python train.py --d_mlp=2240 --activation="tanh_gelu" --norm="layernorm" --norm_eps=1e-06 --attn_scale=0.125 --init="normal" --lr_head=0.00805 --grad_clip=0.5 --warmup_steps=200 --schedule="wsd" --seq_len=1024 --train_tokens=789800000 --dataset="wikipedia_en"
Each number is 128 + 24 x the weight over its row's rms, rounded and kept within 0 to 255. Layers, rows and columns count from 0. The size above them is the row's rms in percent of the matrix's.

# layer 6 MLP down (transposed), 2240x448, rms 0.0258, rows 544-574, columns 336-447
size [112 103 102  96 103  99 106 103 101  89 102  98 102  99 103  92  92 100 102  89  98  94  93  99  97 100 102 109  97  91 102]
[[147 128  88 146 124  84 160 122 118 134 149 133  96 127 138 132 136 124 137 122 112 142  98 110 139 105 112 154 164  84 155  99  81 100 156 101 130 108 163 113 122 129 150 153 135 141  92 121 131 169 110 155 141 122 126 138 124 162  99  80 118 155 145 116 131 138 131 133 139 106 158 140 159 141 128 152 125 125 122 131 160 158 124 135 137 148 133 104 144  88 168  96 141 145 130  94 140 136 123 176 180 159  82 119 159 137 158 125 152 123 126 124]
 [160 104 129 141 103 153 153 149 132  48 161 139 151 148 114  92 114 124 171 133 138 114  87 113 133 161 130  89 122 117 136 125 153 133  89 167 120 147 140 136  88 129 134  85 151 102  98 154 110 143 119 118 153 146 113 106 124 112 127  65 119 116 126 168 158 137 141 118  97 133 124  74 125 112 147 118 163 139 158 123 145 132 104 114 130 137 140 146 113 138 105 153 128 139 149 133  88 132 121 117 107 129 105 173 108 168 169 157 149 126 123 152]
 [ 96 100 155 149 137 116 158 104 136 115 123 162 128 136 146  88 118 126 107 132 153 145 112 121  91 131 117 151 184 166 160 140 140  69 152 106 108 150  99 135 128 109 123 172 152 156 108 117 147 120  87 117 110 160 160 140 125 154 146 126 103 140 153 134 107 116 153 140 205 131 155 164 135 109 128 111 128 136 125 117 107 120 119 154 142 109  40 119 125  89 145 141 130 122 146  85 103 145 112 128  91 161 128 124 110 118 135 108 125 109 141  79]
 [106 129 106 141 144 160 172 149 136 143 108 112 135 113 143 113 146  89 121 118 122 103 139 122 105 126 139 114 121 146 142 117 113  97 119 119 154 125 149 109 167 154 122 106 119 101 110 157 128 111 166 138 106 163 115 135 114 124 111 143 111 141 152 156 151 122 132 175 164 126 177  99 135 167 153 160 125 150 152 133 150  97 117 122 119 129 135 109 107 118 161 120 102 116  81 117 110 152 145 154 156 152 132 126 139 139 106  92 118 106 136 144]
 [130 142 175 123  89  85 111 131  75 100 186 131 115 119 100 131  87 107 116 137 120 116 121 132 134 128 133 116 153 138 129 122 114 143 135  90 173 166 148 136 118 126 121 136 122  84 138 113 146 141 138 148 106 120 149 126 181 155  96 138 120 165 106 113 142 118 116  88 133 156 132 129 124 117 111 141 153 127 113 137 121 164 120 125 152 157 148 158 129 148 144 137 140 162 129 112 171 136  94 129 168 150 135 144 151 189 105 121  74 179 145 152]
 [127 164 132 113  89 133 163 106 130 114 113 116 166 142 139 143  87 125 140 108 120 125 172 149  94 130 135  77  96 102 178 179 154 124 137 176 102 130 138 112 115 143 149 146 114 138 131 109 147 123 106 111 136 124 135 141 153 101  93 118 130 132 148 131  91 109 124 170 178 164 120  82  94 118 103 146 138 131  93 156 128 111 129 137 168 113 115 104 163 120 173 173 150  94 182 150 166 116  87  64 136 143 112 125  90 127 112 141 138 138 126 137]
 [142 132 119 102 134 116 150 121 147 146 157 108 123 121 140 148 117  80  98 166 133  95 124  99 138 128 135 115 140 126 112 143 146 170 183 129 167 124  76 110 116 122 121 144 138 135 169 159  79 126 139 139 105 114 143 121 135 170 114 120 176 166 122 120 123 104 112 113  97 137 121 103  99 143 132 135 151 184 129 125 128 131 144 153 163 122 125 113 115 136 133 112 130 147 127 128 130 129 167 102 121 143 186 143 118 165 124  77 120 182 112 102]
 [134 129 165 138 122 114 133 114 140 158 137 121 191 122 107 150  81 103 121 150 116 155 179 128 138 134 154 122 160 144 123 117 101  91  96 139 141  74 102 129 158 105 103 157 102  86 161 132 139 143 110 136 120  74 156 103 140 163 124 167 111 126 141 131 112 183  96 139  96 120 114 150 133 172 130 160 130 157 128 139 154  94 132 170 147 128 155  81 150 114 127 139  88  89 154 121  84  86 150 158 103 160 150 127 104 136 118 109 104 108 128 159]
 [133 140 133  89 116 115  98 108 170 172 134 118  98 139 165 107  74 172 170 108 114  67  85 138 127 113 128 119 159  86 159 148 102 105 168 104 141 128 184 141 134 148 131 110 107 139 133 157 138 181 147 129 101  93 130 158  98 150 121 111 112 111 108  97 175  98 123 119 191 133  99 143 117  85 105 127 131 159 162 129 117 156 152 140 115 123  90 147 119 115 139 113 114 155 132 140 137 154 168 114 133 147 141 136 139 130  83 110 119  92 143 114]
 [142 126 141  94 153 106 111 116 125 116 131 142  85 128 136  94 125  98  85 102 115 112 112 124 106 132 153 109  85  97 150 142 126 163 131 138 140 133  92 112 107 133 102 144 163 140  89 109 117 112 136 113 123 159 118 123 129 136 114 123 168 126 173 160 150 147 121 125 110 129 124  96 138 148 129  94  89  98 136  80 124 136 123 141 106 143 143 140  61 133 157 142 141 143  76 147 129 134 102  97 143  90 126 139  88 125 175 148 135 147 133  94]
 [139 149 105 124 114 140 107 146  93 146 140 149 117 146  86 157  85 127 141 136  79 155 154 114 154 102 135 121 139 134 135 198 138 174 108 104 134  87 138  99 168 166 127 185  94 127 164 104 120 133 117 105 125 163 148 145 112 134 128  92 121 124 118 123 131 104 133 125 157 101 150  96  91 126 101 181 108 127 120 119 133 134 140 148  92 109 141 116 106 128 170 122 134 197 102 106  94 116 154 148 113 155 122 161 131 103 101 147 119  94 185 127]
 [138 136  95 134 137 155 114 137 130 140 118 118 156 149 119 108 120 119 160 138  98  99 108 140 147 134 119 123 153 127 105 132 178 142 126 130  78 117 105 100 131 156 162 117 131 100 150 128  98 139 197 171 147 113 136  88 120  99 152 101 151 103 128 120 144 136 143 100 107 154 109 132 123 121 162 118 120 122  94 115 135 161  91 108 111 122 140 130 169 154  89  92 115 105 139  99 118 117 125 163 187 102 115 161 160 142  85 158 172 101 132 130]
 [ 96 135 174 121 121 127  80 139 153 143 118 157 137 111 135 177  93 161 132 148 117 128 157  84 167 108 145 117 131 118 126 108 151  99 172 126 118 171 114  75 162  82 156 121 155  80 156  86 122 168 109 112 135 120 112 142  95 107 109 132 172  56 159 117 108 118 135  74 157 192 130 139 141  95 102  76 139 101  84 159 101 108 128  97 128 101 148  86 142 112 117 110 141 129 126 157 165 122 120 132 135  95 144 145 127 106 135 118 122 134 102 157]
 [120 130 101 178 167 105 121 149  86 172 136 105 146 147 160 166 166 105 183 127 137 102 141  97 116 172 104 131 146 108 105 122 141 107  97 138 170 153 170 123  77 150 110 152  82 138 117  98 129 138 146 164 114 117 151 123 118 163  94 163 105 136  73 164 137 160 121 120 132 125 132 131 124  77 102 131  68 194 130 124 124 159 134 106 164 118 194  90 156 163 120 154 124 147 138 156 150 106  98 110 123 135 120 145 125 138 118 126  81 123 105 116]
 [136 151 140 158 136 125 116 149  90 110 173 144 135 171 101  91 154 137  82 191 158 126 142 130 143  84 103 125  82 146 147 125 146 133 107 129 166 111  85  92 133 117  81  96 109 180 102 135 123 117 122 151 131 115 104 139 108 131 100 122 111 103  94  95 147  99 150 129 138 136 130 119 165 162 156 138 122 134 120 128 121 117 110 118 177 141 155 127 159 121 171 160 127 101 120 145 187 127 121 124 154 114 142  87 170 121 140 133 165 119 119 126]
 [121  79 139 115 137 118 109 134 147 127 132 107 143 137 135 133 148 103 145 146 154 146  96 156 129 142 120 141 119 168  86 103 161 108 158  98 125 107  94  80 119 162 127 123 128 137 135  77 158 160 126 123  96  99 112 129  97 115 107  67 179 108 116 136 175  79 182 149 149  86 139 129 106 131 149 131 151 154  93 140 131 113 164 151  92 136 107 135  81 149  81 118  96  97 129 107 125 141  78 156 132 124 120 111 123 101 139 105 119  68 121  88]
 [ 92 146  93 161 167 121  80 142 129  84  99 118 153 150 126 123 151 142 164 108 105 159 175  93 107 117 120 158 109 150 106 138 107  65 115 112 136 165 152 129 118 123 159 152 125 152  93 109 126 121 125  89 170 140 126  86 170  92  98 126 113 105 133 105 142 138 113 140 128 123 111 123 167  81 126 118 102  73 148 136 126 145 117 122 119 129 138 164 142 133  99 144 135 149 137 123 115 151 132 145 145 131 112 110 127  99  93 155  88 107 131 147]
 [113 135 121 146 144 144 124 137 143  91 110 151  61 110 137  83 153 132 115  88 122 135 133 123 146 139 102 134 109 133 166 156 142 140 125 172  95  83 110 122 164 176 134 163 122  89 105 130 122 172 130 105 121  75 119 169 122  88 119 150 135 131 109 120 186 150 173 130 110 141 154 172 124 132 112 116 151 140 119  74  96 103 108 116 116 156 160 131 153 119 102  87 122 124  97 109 123  88 127 150 153 127 134 126 115 144 122 138 143 123 139  91]
 [124 160 103 135  85  78 132  96 155 155 139 146 106 131 154 124 128 106 127 118 111 127 118 134 105 136 111 118 152 158  95 149 106  84 163 103 147 129 138 119  99 121 134 154 107  84 129 125  63 158 109 133 101 168 148 124 118 130 129 143 153 109 135 119 150  89 114 130 155 116 128 117 100 173 112 165 147  84  71 115 108 136 121 139 118 135 170 133 136 169 119 140  84 103 164 119 147 110 158 169  87 115 136 157 151  99 127 133 127 115  98 143]
 [ 98 170 160 131 141 143 197 139 119  97 114 134 128  98 118 156  65 108 134  99 177 116 159 109 140 154 138 156 113 139 114 134 173 140 174 129 133 170  97 138 145 129 115 139 148 124 171 154 106 129 119 158 114 132 149 112  94 140 142 143 125 153  95 136 132 125 118 130  99 114 137 141 110  89 119 145 133 121 116 133 105  83 117 142 109 151 126 159 134 150 108 120 111 127 107 133 103 126 146 121 119 128 116 122 132 114 154 138 126 131 126 131]
 [126  92 132 112 130 101 126 147  91 159 150 113 125 152 156 125 123 111 150 145 111 118 128 158 114 120 138 123 136 161 149 121 111 146 160 130 165 134 160 108 138 102 135 121 115  79 103 145 111 120 114 167 123 131 110 113 126  97 136  96 159 127  87 129 114 149 176 121 125 150 146  95 149 121 102  75 131 145 165 131 126 181 132 110 121 146 112 134 145 126 124 114 171  95 120 150  94 128 126 150  90 131 154 128 145 171 119 128 130 117 136  98]
 [ 98 115 107  89 156 105 135 132 143 127 130 126 116 117  98 138 128 139 165 142 148 121 151  63 155 144 124  97 144 139 143 119 115 107 181 126 115 115 131 112 136 107 118 118 165  92 119 123 131 131 106 151 145  98 105 157 139 159 135 103 158 106 127 150 152 153 174 147 104 145 141 129 134  87 106 107 118  76 149 134 124 176 154 137 135 108 135 125  94 178 134 171 134 126 141 155 120 111 123 137 128 111 119  98 145 129 109 136 143 157 118 176]
 [175 136 131 123 155 145 115 124 102 134 151 134 149 112 123 134 120 167 149 141 172 160 158 113 165 102 133 151 112 110 104 130 121 131 160 119  74 115 102 164 108 151 149 135  76 150 128 105 128 145 112 146 106  96 134  92  98 123 146 166  91 127 134 113 133 118 151 149 130 106 169  99 167 148 112 111 136 147 175  97  76 128 127 117 111  89 112  83 124 134  88 128 104  97 126 147 139 181 188 134 147  95 147  95 133 160  98 140 118  71 135 132]
 [122 138 104 134 165 109 178 192 105 128 110 146 155 168 125 108 114 121 133 127  91 164 105  73 129 128 102 114 175 183 117 102 148 134 136 166 105 147 140 148 136 105 118 148 145 143 163 153 110 130  99 137 108 100 116 119 121 139 114 140 162 136 140 119 149 132 156 125 136  91 114 114 143 125 122 121 141 149  99 126 161 128 127 166 130  95 136 107 138 110 136 120 102 178 113  66 135 142 141 153 105 126  79 127 135 124 117 166 107 123 107  72]
 [108 157 157 133 144 140 122 140 130 177 128 132 120  90 124 212 137 153 130 171 103 111 144 112  90 123 167 146 102 127 128 149 117 153 112 132  91 162  92 119  61 103 174 101 131 114 180  95 112 125  70 117 143 135  97 126 166 125 111 140 139 160  95 156 138  93 103 144 119 130  74  94 130  92 108 140 152 107 127 144 144 131 121  98 130 117 105  93  84 106 167 124 149 160 126 116 127 131 138 120 118 155 129 149 171 148 182 131 146  80 123 121]
 [160 127 126 164 115 141 144 176 115 133 125 130 131 131 113 123 108  80  77 114 160 139 128 127 154 115 113 121 127 119 143 167 140 156 121 157 120 136 129 161 178 118 108 116 153 116 114 148 153 105  92  86 136 115 121 106 149 162 119 167 131 105 140 132 135 143 136 108 127  96 114 111 125  79 166  95 125 136 173 113 117 110 122 153 109 135 144  74 134  84 148 133  79 144 129 136 129 118 119 137 105 154 113  86 145 107 115 161 149 114 155 126]
 [171 156 107 138 157 152 116 103 115 102 123 103 137 166 140 105 120 137 104 136 155 138 128 132 154 122 164 156 121  86  87 153 153 160 130 122 106 121 147  94  86 132 140 137 162 136 115 111 144 138 141 131 113 121 161 120 144 113 129 132 142 164 167  99 158 102 139  77 123 145 133 128 118 127 127 146 140 109 144 121 179 120 110 124  96 127 153  95 109 136 168 114  74 139 102 139 116 142  65 150 104 145 124 133 128 148 172 157 148  90 111 113]
 [124 102 204 136 144 127 112 117 155 132 154 165 122 157 107 117 131 178 142 181 121 171 136 104  99 114 133 110 155 130 123 152 145 136 104 111  94 105 151 109 143 144 100 100 104 147 132 109  84 101 126 116 127 114 117  97 134 131 187 143  93 156 135 132 147 126 143 109  92 123 149 131 116 145 141 105 135 117 127 170 123 111 157 134 105 116 155 110 119 111 123 126 144 153  53  92 143 125 148 161 154 145 134 116 154 160 129 142 129 146 157 131]
 [ 90 131 116 106  90 112 115 130 142 128 115 109  99 119  93 160 115 129 120  89 106 137 134 107 120 139  99  80 150 175 168  96  87  93 103 117 166  98 129 112  94 125  99 136 162 149 134 108 150 141 141 125 121 184  92 158 178 142 123  97  97 108 142 139 148 137 147 156 157 128 160 138 149 134 116 121 133 130 156 121 108 123 102 147 137 119 120 146 128 126 156 106 131  99 131 168  97 131 134 132 112 129 128  93 124  94  99 127 145 140 137 120]
 [149 157 137 115 133 150 136 109  55  91 135 139 150 100 118 145  89 129 143 108 111 151 172 108  94 114 122 133 116 170 107 154 127  89 145 109 108 150 114 121 124 143  99 114 122 117 134 158 158 121 128 166 166 120 113 115 148  90 155 124  89 127 158 151 110 151 146 102 102 135 157  97 108 121 129  90 102 146 132 160  93 151 142  74 149 100 176 182 117 122 150 126 156  85 172 155 173 108  96 129 119 125 134 119 106 115 149 111 128 136 126 157]
 [111 158 166 121 130 121  99 120 117 106 148 106 128 113  92 140 148 107 127 118  68 110 128 165 105  96  92 116 102 120 130 128 206 125 119 127 126 113 112 145 135 164 149 132 112 108 137 133 120 150 102 167 144  88 131 156 164 122 130 150 144 161 117  87 110 163 135  99 115 124 136 137 150 105 127 125 114 147 138 153 143 125 152 121 102 148 102 156 124 173 140 131 139 115 139  96 110 106 129 142 135 137 152 120 101 124 114  93 143  96 176 108]]
# layer 6 MLP up, 2240x448, rms 0.115, rows 545-575, columns 336-447
size [102  96 103 103 100 102  98  99  97 102 100  98  99  98  97 105  98  99  98  98  96  96  98 102  99 106 104  99  95 102  98]
[[130 124 149 145 120 118 109 143 111 124 114 158 123 109 123 152 161 155 108 123 132 144 123 147 143 113 123 179 115 117 152 148 182 136 129  99 174 123 122 122 115 112 141 116 179 117 128 143 126 128 117  98 135 108 149 127 164 147 153 128 122 109 114 135 107 159 111 126 149 137 145 115 135  92 142 130 103 120 144 134 124 132 158 141 161 122 123 100 156  58 118 157 140 134 157 164 119  88 140 156 168 126  60  64 140 134  92  97 100  87 135 140]
 [167 104 107  98 127 143 135 168 137 101 122  73 163 154 137 141 141 146 132 116  93 133 150 162 147  92 132 131 110 110 143 116  95  98 153 127 121 111 139 106 130 159  86 104  94 109 106 121 108 121  88 132 123 125 141 107 123 112 114 140 148 149  87 158 145 126 134 149 135 149 150  70 141 125 113 113 129 151 107 142 123  67 150 100 118 171 136 115 129 133  89 130 103 139 144 131 145  97 117 122 131 139 161 113 101 156 128 109 153 113  75 113]
 [102 116 140 106 155 119  97 118 127 144 164 163 106 146 110 136 188 154 167 106 122 147 178 123  96 141 148 135 101 118 124 179 166 156 165 165 134 153  80 126 129 116 145 155 127 125 126 118 192 123 130 109 161 116 140  89 168 156 156  93 146 138 132  97 173 132 138 104 146 130  87  61 110 121  93 161 156 113  82 119 139 134 135 136  93 117 104 137 131 108 146 121 169 139 108 141 125 133  97 112 100 128 147  76 159 114 158 104 126 133  88 174]
 [161 161 130 139 152 120 121 126 149 159 165 140 138 142 151 149 132  72 127  98 124 116 118 123 151  99 125 121 110 151 147 112 115 166 148 169 118 134 141  88  96 105 116 133 133 129 132 127 115  82 166 117 147  56 127 132 117 124 123 128 145 117 122 130 120 140 102 108  89 140 128 135 107 114  79 111 116 138 118 155 107 123 147 178 117 136 132 110 161 133  84 146 131 127 115 132  92 159 177  88 111 111 150 162 138  99 115  87 130  97 114 133]
 [178 120 186 136 123 166 146 178 122 124 168 181 157 171 111 107 110 136 149 124 154 107 135 109 147 119 148 122 183 115 108 122 104  97 135 129 109 151 126 141 112 104  85 123 163 109 118 103 128  94 131 151 102  99 133 140 132 123 136 110  73 136 175  75 150 140 104 110 143 145 127 120 140 104 141 182 117 152 154 114 115 178 125 126 109  79 162 137 142  99 130 103 148 133 125 155  64 143 149 163 138 112 159 121 111 169 148 133 105 164 125 122]
 [102 111 187 150 137 126 107 146 136 117 108 179 117 128 149 124 165 142 103 146 133 123 118 124 142 149 142 122 152 160 132 131 117 139 155 124 125 122 124 128 121 131 136 114 168 101 147 139 125 125 106  74 120 162 104 142 155 163 108 178 145 126 137 115 138 122 154 149  71 163 143  98 143 128 108 146 119 123 113 111 122 160 114  96  92 135 137 108  98 153 163 123 148 129 135  86 167 130 120 165 100 127  85 115 118 172 109 122 119 132 135  92]
 [119 169 107 132  98  99 111 141 131 137 154 121 143  72 101 155 102 162  87 135  84 132 137 124 163 123 118 130 154 125 118 121 142 138 105 132 108  97 166 127 134 123 126 180 102 112 114  98 139  97 118 138 129 120 138 148 142 105 110 116 121 105 122 148 174 125 126 142 140 100 110 127 159 125 103 107 108 115 119  91 103 152 132 136 170 121 160 147 126 110 158 156 169  93 113 116 143 152 120 104 150 138 125  92 132 139 116 151  98 114 184 148]
 [164 134 114 109 145 139 192 142 147 127 115 165 128  90  79 131 122 134  70 131 149 174 161 172 116 130 144 170 116 145 171  97 128 119 114 108 118 141 114 166 171 138  66 168 122 138 156 118 120  91 169 140 126 149 129 147 115  90 122  92 156 106 114 104 137 137 126 143 128 127 134  92 149 108 173 128 137 111 111 128 114 108 128 100 165  93 119 117  60 160 142 121 109 100 124 141 133 133 119 130 123 131 126 128 114  97 182  97 148 120 117 132]
 [103 136 133 118  84 104 132 117 113 156 118 116  90  93  96 143 127 139 129 138  98 124  97 100 146 178 129 140 130 146 146 127 140 139 140  79 129 145 150  78 163 121 174 147 131  94 162 146 107 141 137 173 134 124 184 106 152 144 117 149 150 116 126 100 131 142 136 126 140 101 121 103 101 158 130 186 148 173 103 169 140 124 146  94  75 163 127 123 126  85  82  98 132 172 123 137 135 154 133 129 152  88 129 138 146 101 108 120 115 136 109 112]
 [151 132 108 116 119 151 146 138 129 112 157 125 137 123 114 150 162 107 102 177 137 138 110 135 160 201 104  92 111  94 105 163  89 140  99 109 129 130 145 150  85 111 131  86 163 154 176 164 138 116 129 127 106 164 109 122 123 124 146 109  88 105 124 138 170 132 153 128 116 153  98 120 124 164 119  99 126 121 106 144 148 116 153  94 122 143 102 158 150 160 171 130 114  97 135 150 155 121 132 121 158 113 127 138 128 124 141 105 136 112 136 139]
 [159 149 169 153  82 110 146 101 114 157 107 169 150 144 163 131 133 133 149 128 150 111 141 127 149 129  86 178 147 129 123 105 168 128 114 133 149 150 152 138 130 102 142 108 164 149 109  55 155 114  90 124 127 140 132 140 100 135 124 140 135 125 113 151 148 117  89 145 131 104  98 141  94 119 139 104 176  80 130 142 143 137 116 175 138 149 149  98  81 104 140 145 156 138 109 138 154 152 119 141  74 119 131  64 133 141 161 128 121 111 122 131]
 [ 74 132 100 132 166 147 121 146 123 121 138 192 167 156 143 103 133 118 184 145 131 148 172 106 146  97 153 158 139 121 140 121 141 167 172 141 102 123 102 123 103 126 106 113 140 112 108 136 144  96 151 116  78 134 152 124 165 122 147 143 113 156 151 128  90 135 164 149 151  82 185 159  98 164 126 156 150 114 120 104 119 123 139 132 105 145 108 178 111 111 174 102 118 144 142  91 138 113 114  90 134 117  97 105 128 163 127 110 179 140 146  99]
 [158 111  99 122 140 157 104 129 124 141 145 108 100 120 161 102 132 139 121 121 117  96 111 141 117 129 134 146 134 180 137 136 146 114 176 114 140 133 115 113 128 154 133 124 117 169 120 152 107  58 147  99  97 137 126 143 104 152 154 135 163 113  95 153 158 121 116 150 141 161  58 114 150 127 137 125 171 158 152  66 141 141 113 165 163  77 102 146 100 101 147 109 113  85 119 109 108 152  82 126 148 126  81 109 102 131 162  91 133 152 137 122]
 [109 117 104  58 118 111 135 119 127 126  75 114 127 131 132 138 115 135 125 142 120  96 118 161 143 153 151 148  98 118 161 181 137 115 114  81 129 135 103 118 131 113 175 149 149 112 142 141 129 125 100 102 135 140 109 129 132 135 146 116 118 105 123 108 123 116  93 175 122 158 137 147 130 152 142  84 118 133 164 112 115 136 150 129 122 127 150 133 124 117 121 146 136 138 134 122 141 111 137 165 155 150 133 135 145  93 141  99 100 101 104 134]
 [135 144  90  84  94 104 141 104 140 111 116 130 110 114 144 154 125 126 161 117 113 114 126  68  94 142 126 127 133  93 204 112 132 171  98 119 157  94 169 113 146 137 129 128 113 150 140 128 106 109 145 134 108 185 118 117  95 160 122 159 107 130 132 133 126 138 126 139 121 109 138 140 144 126 117 160 126 114 135 154 117 166 103 139 128 131 160 117 167 133 134  90 114 167 123 142 122 165 139 130 122 104 145  84 151 161 112 151 128 121 134 137]
 [138 109 155  60 137  77 116 113 166 148 140 112  56 105 153 121 117  89 117 110 122 105 118 180 150 146 130 102 133 137 106 137  96 155 129 155 127 146 135 138 148 110  93 126 157 104 184 167 114 126 170  85 139 106 110 133 139  95 173 125 127 115 156 104 136 194 130 111  91 126 144 120  97 164 108 133 139 126 116 110 124 127 111 157 149 113 128 103 144 127 160 132 110 120 121 157 144 139 144  97 137 137 155 201 171 132 163 114 130 142 128  88]
 [145 136 110 131 118  96  98 167 136 113 134 158 125 162  72 152 142 108 117 138 158  99 126 110 151 126 147  94 126 125 127  89 148 156 126  83 162 144 163 146 120 140 133 157 161 133  97 121 143 131 102 171 132 128 166  99 119 137 162 114  94 126 110 131  97 103 118 120 124 135 106 135 126 134 115  90 144 125 147 157 110 105 153 147 161 145 107  91 119 114 125 113 100 150 109  80 131 128 123 112  87 110 149 178 126  87 124 103 118 116 133 134]
 [141 128 166 100 136 153 159 138 129 126 112 120 175 118  84 126 163 156  89 131 120 171 144 123 173 175 102 138 140 113 139  92 111 140 110 111 140 131 120 109 138 110 117 103 157 182 154 193 168 114 157 136 140 114 139 134 155 128 101 129 118 144 112  72 127 131 128 162 101  87 119 114 143 118 136 116  96 198 156 151 141 154 106 169 131 119  62  96 109  81 134 113 115 105 149 133 135 137 106 132 139 145 130 109 118 138 171 122 136 108 130  90]
 [158 114 191 148 136 160 107  99 140 143 133 123 135 106 149 164 119  77 151 159 108 155 142 133 114 131 111 111 170  90  75 141 155 124 148 103 118 149 152 136  98  88 126 169 119 103 165  99 130  90 127 139 132 129 120  95 149 137 125 137 109 143 121 144  65 131 131 139  95 167  76 127 142 149 112 141  74 158 127  75 111 190 120 149 108 112 167 152 180 143 111 142 125 107 108 119 166 110 156 109 141 125 127 133 141 150 116 152 134  97  98 187]
 [142 143 129 178 117 144  79 155 124 121 124 176 134 124 143 120 131 154 165  99  76 119 123 145 110 153 156  58 111 142 117 125 119 112 119 159 111 134 117 170 136 171 114 114 157 142 123  98 167 137 130 123 152 134 135 115  95 156 166 115  99 154 143 103  97  94 155 122 114 128  97 138 123 169 147 135 112  70 153 131  75 107  87 138 138 170 139 104 157 103 121 132 125 180 119 137 121 140 126 161 141 135  93 107 176 163 120 134 148 166 151 135]
 [152 131 106 130  83 128 108 136 127 144 116 136 118 114  76 129 122 139 141 101 109 139  86  91 144 119 163 145 101 141 119 120 120 146 116 133 161 154 120 172 125 161 102 159  81 128 128 100 136 133 135 131 129 167 150 106 125  80 136 121 118 124 144 123 132 127 100 101 152 124 147 157 164 140 151 109 122 128 163 162 133 157 100  74 160 139  85 137 150 115 120 103 121 114 128 155 191  81 163 135 107 138 126 165 130  92 113  96 147 131 172 142]
 [ 70 158  98 141 151 130 127 135 153 186 105 132 100 156 100 138 125 107  94  76 144 131  80 125 126 151 118 146  94 142 134  89 118 140 138 161 133 154 134 112 124 123 137 119 118 119 175  94 110 139 149 147 154 144 164 164 149 158 133 110 166 171 101 162 139  76 133  88 141 157 138 141 117 158 128 166 147 162 107 143 136  83 107 130  80  77 105 155  96 129 154 132 153  97 146 136 146 119 122 101 110 111 162 161  95 140 168 100 106 133 110 118]
 [130  95 170 165 119 114  94 105 130  73 143 131 120 140 100 153 134 135 133 130 133 108 132 128 114 139 105 101 145 124 120 139 120 139 133 140 106 117 151 117  81 135 130 186 138 107 103 142 145  97 144  91 109 122 132 119 171  99 148  87 122 125 148 162 128 105 102 131 174 144 119 131 147 130 136 103 121 139 141 177  95 146 159 136 125 118 142 107 122 163 148 107 108 117 173 150 135 143 104  81 148 122 124 167 158 158  84 136 167 109  84 116]
 [ 88  84  77 134  96 132 122 120 130 117 129 104 109 132 109 126  82 133  93 108 129 165  92 105 138 142  87 121 171 145 128 106 120 134 173 128 124 113 143 119 136 146  95  94  94 135  94 137 129 158 173 167 145 140 132 140 130 125 105 116 127  67 104 109 117 135 157  97 138 108 148  86 136 177 129 156 117 108 131 141 131 132 143 139 147 143 133 129 146 114 142 127 144  42 127 126 118 128 125 122 142 179  60 106 105 112 112 164 115 116 126 103]
 [144 181 148 136 109 150 136 108 133 170 107 129 164 113 140 132 111  97 136 139 100 156  79 155 118 111 116 126 128 136 134 125 183  99 138 131  94 145 107 101 122 140 140 180 130 127 119  86  91 175 103 167 170 118 133 126 136 144 120 122 119 111 137 182 189 107  96 117 132  93 144 124 140 164 128 137 112 148 131 122 115 124 145 120 125 120 124 158 143 117 149  99 139 118 159 130 136  80 101 133 130  92 115 113 142 138 162 142  99 129 117 157]
 [159 108 131 160 102 126 124 116 110 112 101 131  74 152 100 158 161  87 129 160 139 150 174 160 182 113  85 147 101 147 115 136 161 185 154 112 152 126 146 114 160 109 117 123  84 126 134 156 166  79 108 101 152 103 113 128 142 137 124 109 100 118 160 128 162 155 117 167 103 121  98 169 170 116 127  95 139  99 131 122 122 143 118 117 143 145 115 134 123 123 135 118 134 141 122  93 136 100  88 103 131 127 146 174  73 115  95 151 106 121 130  94]
 [116 102  87 110 148 102 165 129 152 115  79 139 108 116  72 154 118 163 109  66 133 149 125 155 143 143 163 136 125 109 121 109 133 133 156 104 104 176 122 161 156 142 154 117 165 146 118 116 146 112 133 157 139 117  99 130 113 125 148 144 115 110 176 133 124 145 107 117 131 110  75 162 157 127 114 144 108 123 123  79 144 144 129  98 178 141 112 145 155 144 158 132 153 108 131 110 114 101 132  91 149 124 153 118  97 148 114 130 112  92 106 161]
 [136 114 130  82 134 150 103 133 132 137 159 127 118 147 160 129 101 161 118 127 100  58 131 146 152 106 127 115 105 105 165 116 119 141 122 130  92 119 143 137 166 152 122 122 138 142  95  94 141 133 111 117 120 116 136  93 129 137 106 146 155 102 134 139 108  90 121 117 134 110 126  96 127  97 141 125 125 112  79 160  92 151 122 114 104 150 163 111 117 118 141 140 192 160 164 106 119 132 119 120 115 123 145 128 142 118 141 133 132 122 133 148]
 [147 152 148 121 148 154 136 124 142 128 114 124 110 130 124 114 125 101  93  80 125 103 134 192 123 127 123 125  97 104 138  96 139 150 127 118 144 150 111 148 142 101 121 175 113 108  94 142  99 115  81  73 119 143 146  99  85  89 153 160  94 123 139 117 166 130 130 164 107  74 170 113 149 115 138 134 161  95 161 111 143 132 112 136 109 135 114  79  99  94 164 133 131 117 112 147 129 146 121 111 128 118 150 127 102 119 103 129 147 126 135  92]
 [120 135 102  98 134 152 152 168 160 157 157 143  91 122 149 125 164 104 109 120 127 130 153 149 156 177 116  84 179 140 120 159 118  82 138 160 157 147 127 127 133 106  74 118 112 111 104 154 178 118 158 146 103 174 174 127 172 111  86 145  95 112 144 139 149  82 129 158 111 121 182 174 104 144 132 122 139 131 153 115 107 108 135 151 110 100 145 138 116  99 100 126 115 131 132 104 126 113 106 127 144  86 156 164 144 134 134 175  59 126 123 140]
 [129  96 109 145 110 173 145 115  89  91  93 135 146 130 107  79 116 160 144  96 124 131 183 102 131 133 131 148 113 133 160 119  93 158 125  99 141 109 135 135 149 133 101 142 104 166 175 173 118 113 167 127 128 131 135 102 110 140 137 137 121  99 110 120  93  97 103 146  52 146 133 162 169 134 120 100 101 121 115 155 149 175 124 114 177 131 157 132  98 119 111 117 141 160 118 130 116 106 103 155 127 115 131 160 173 139 125  96 107 128 134  84]]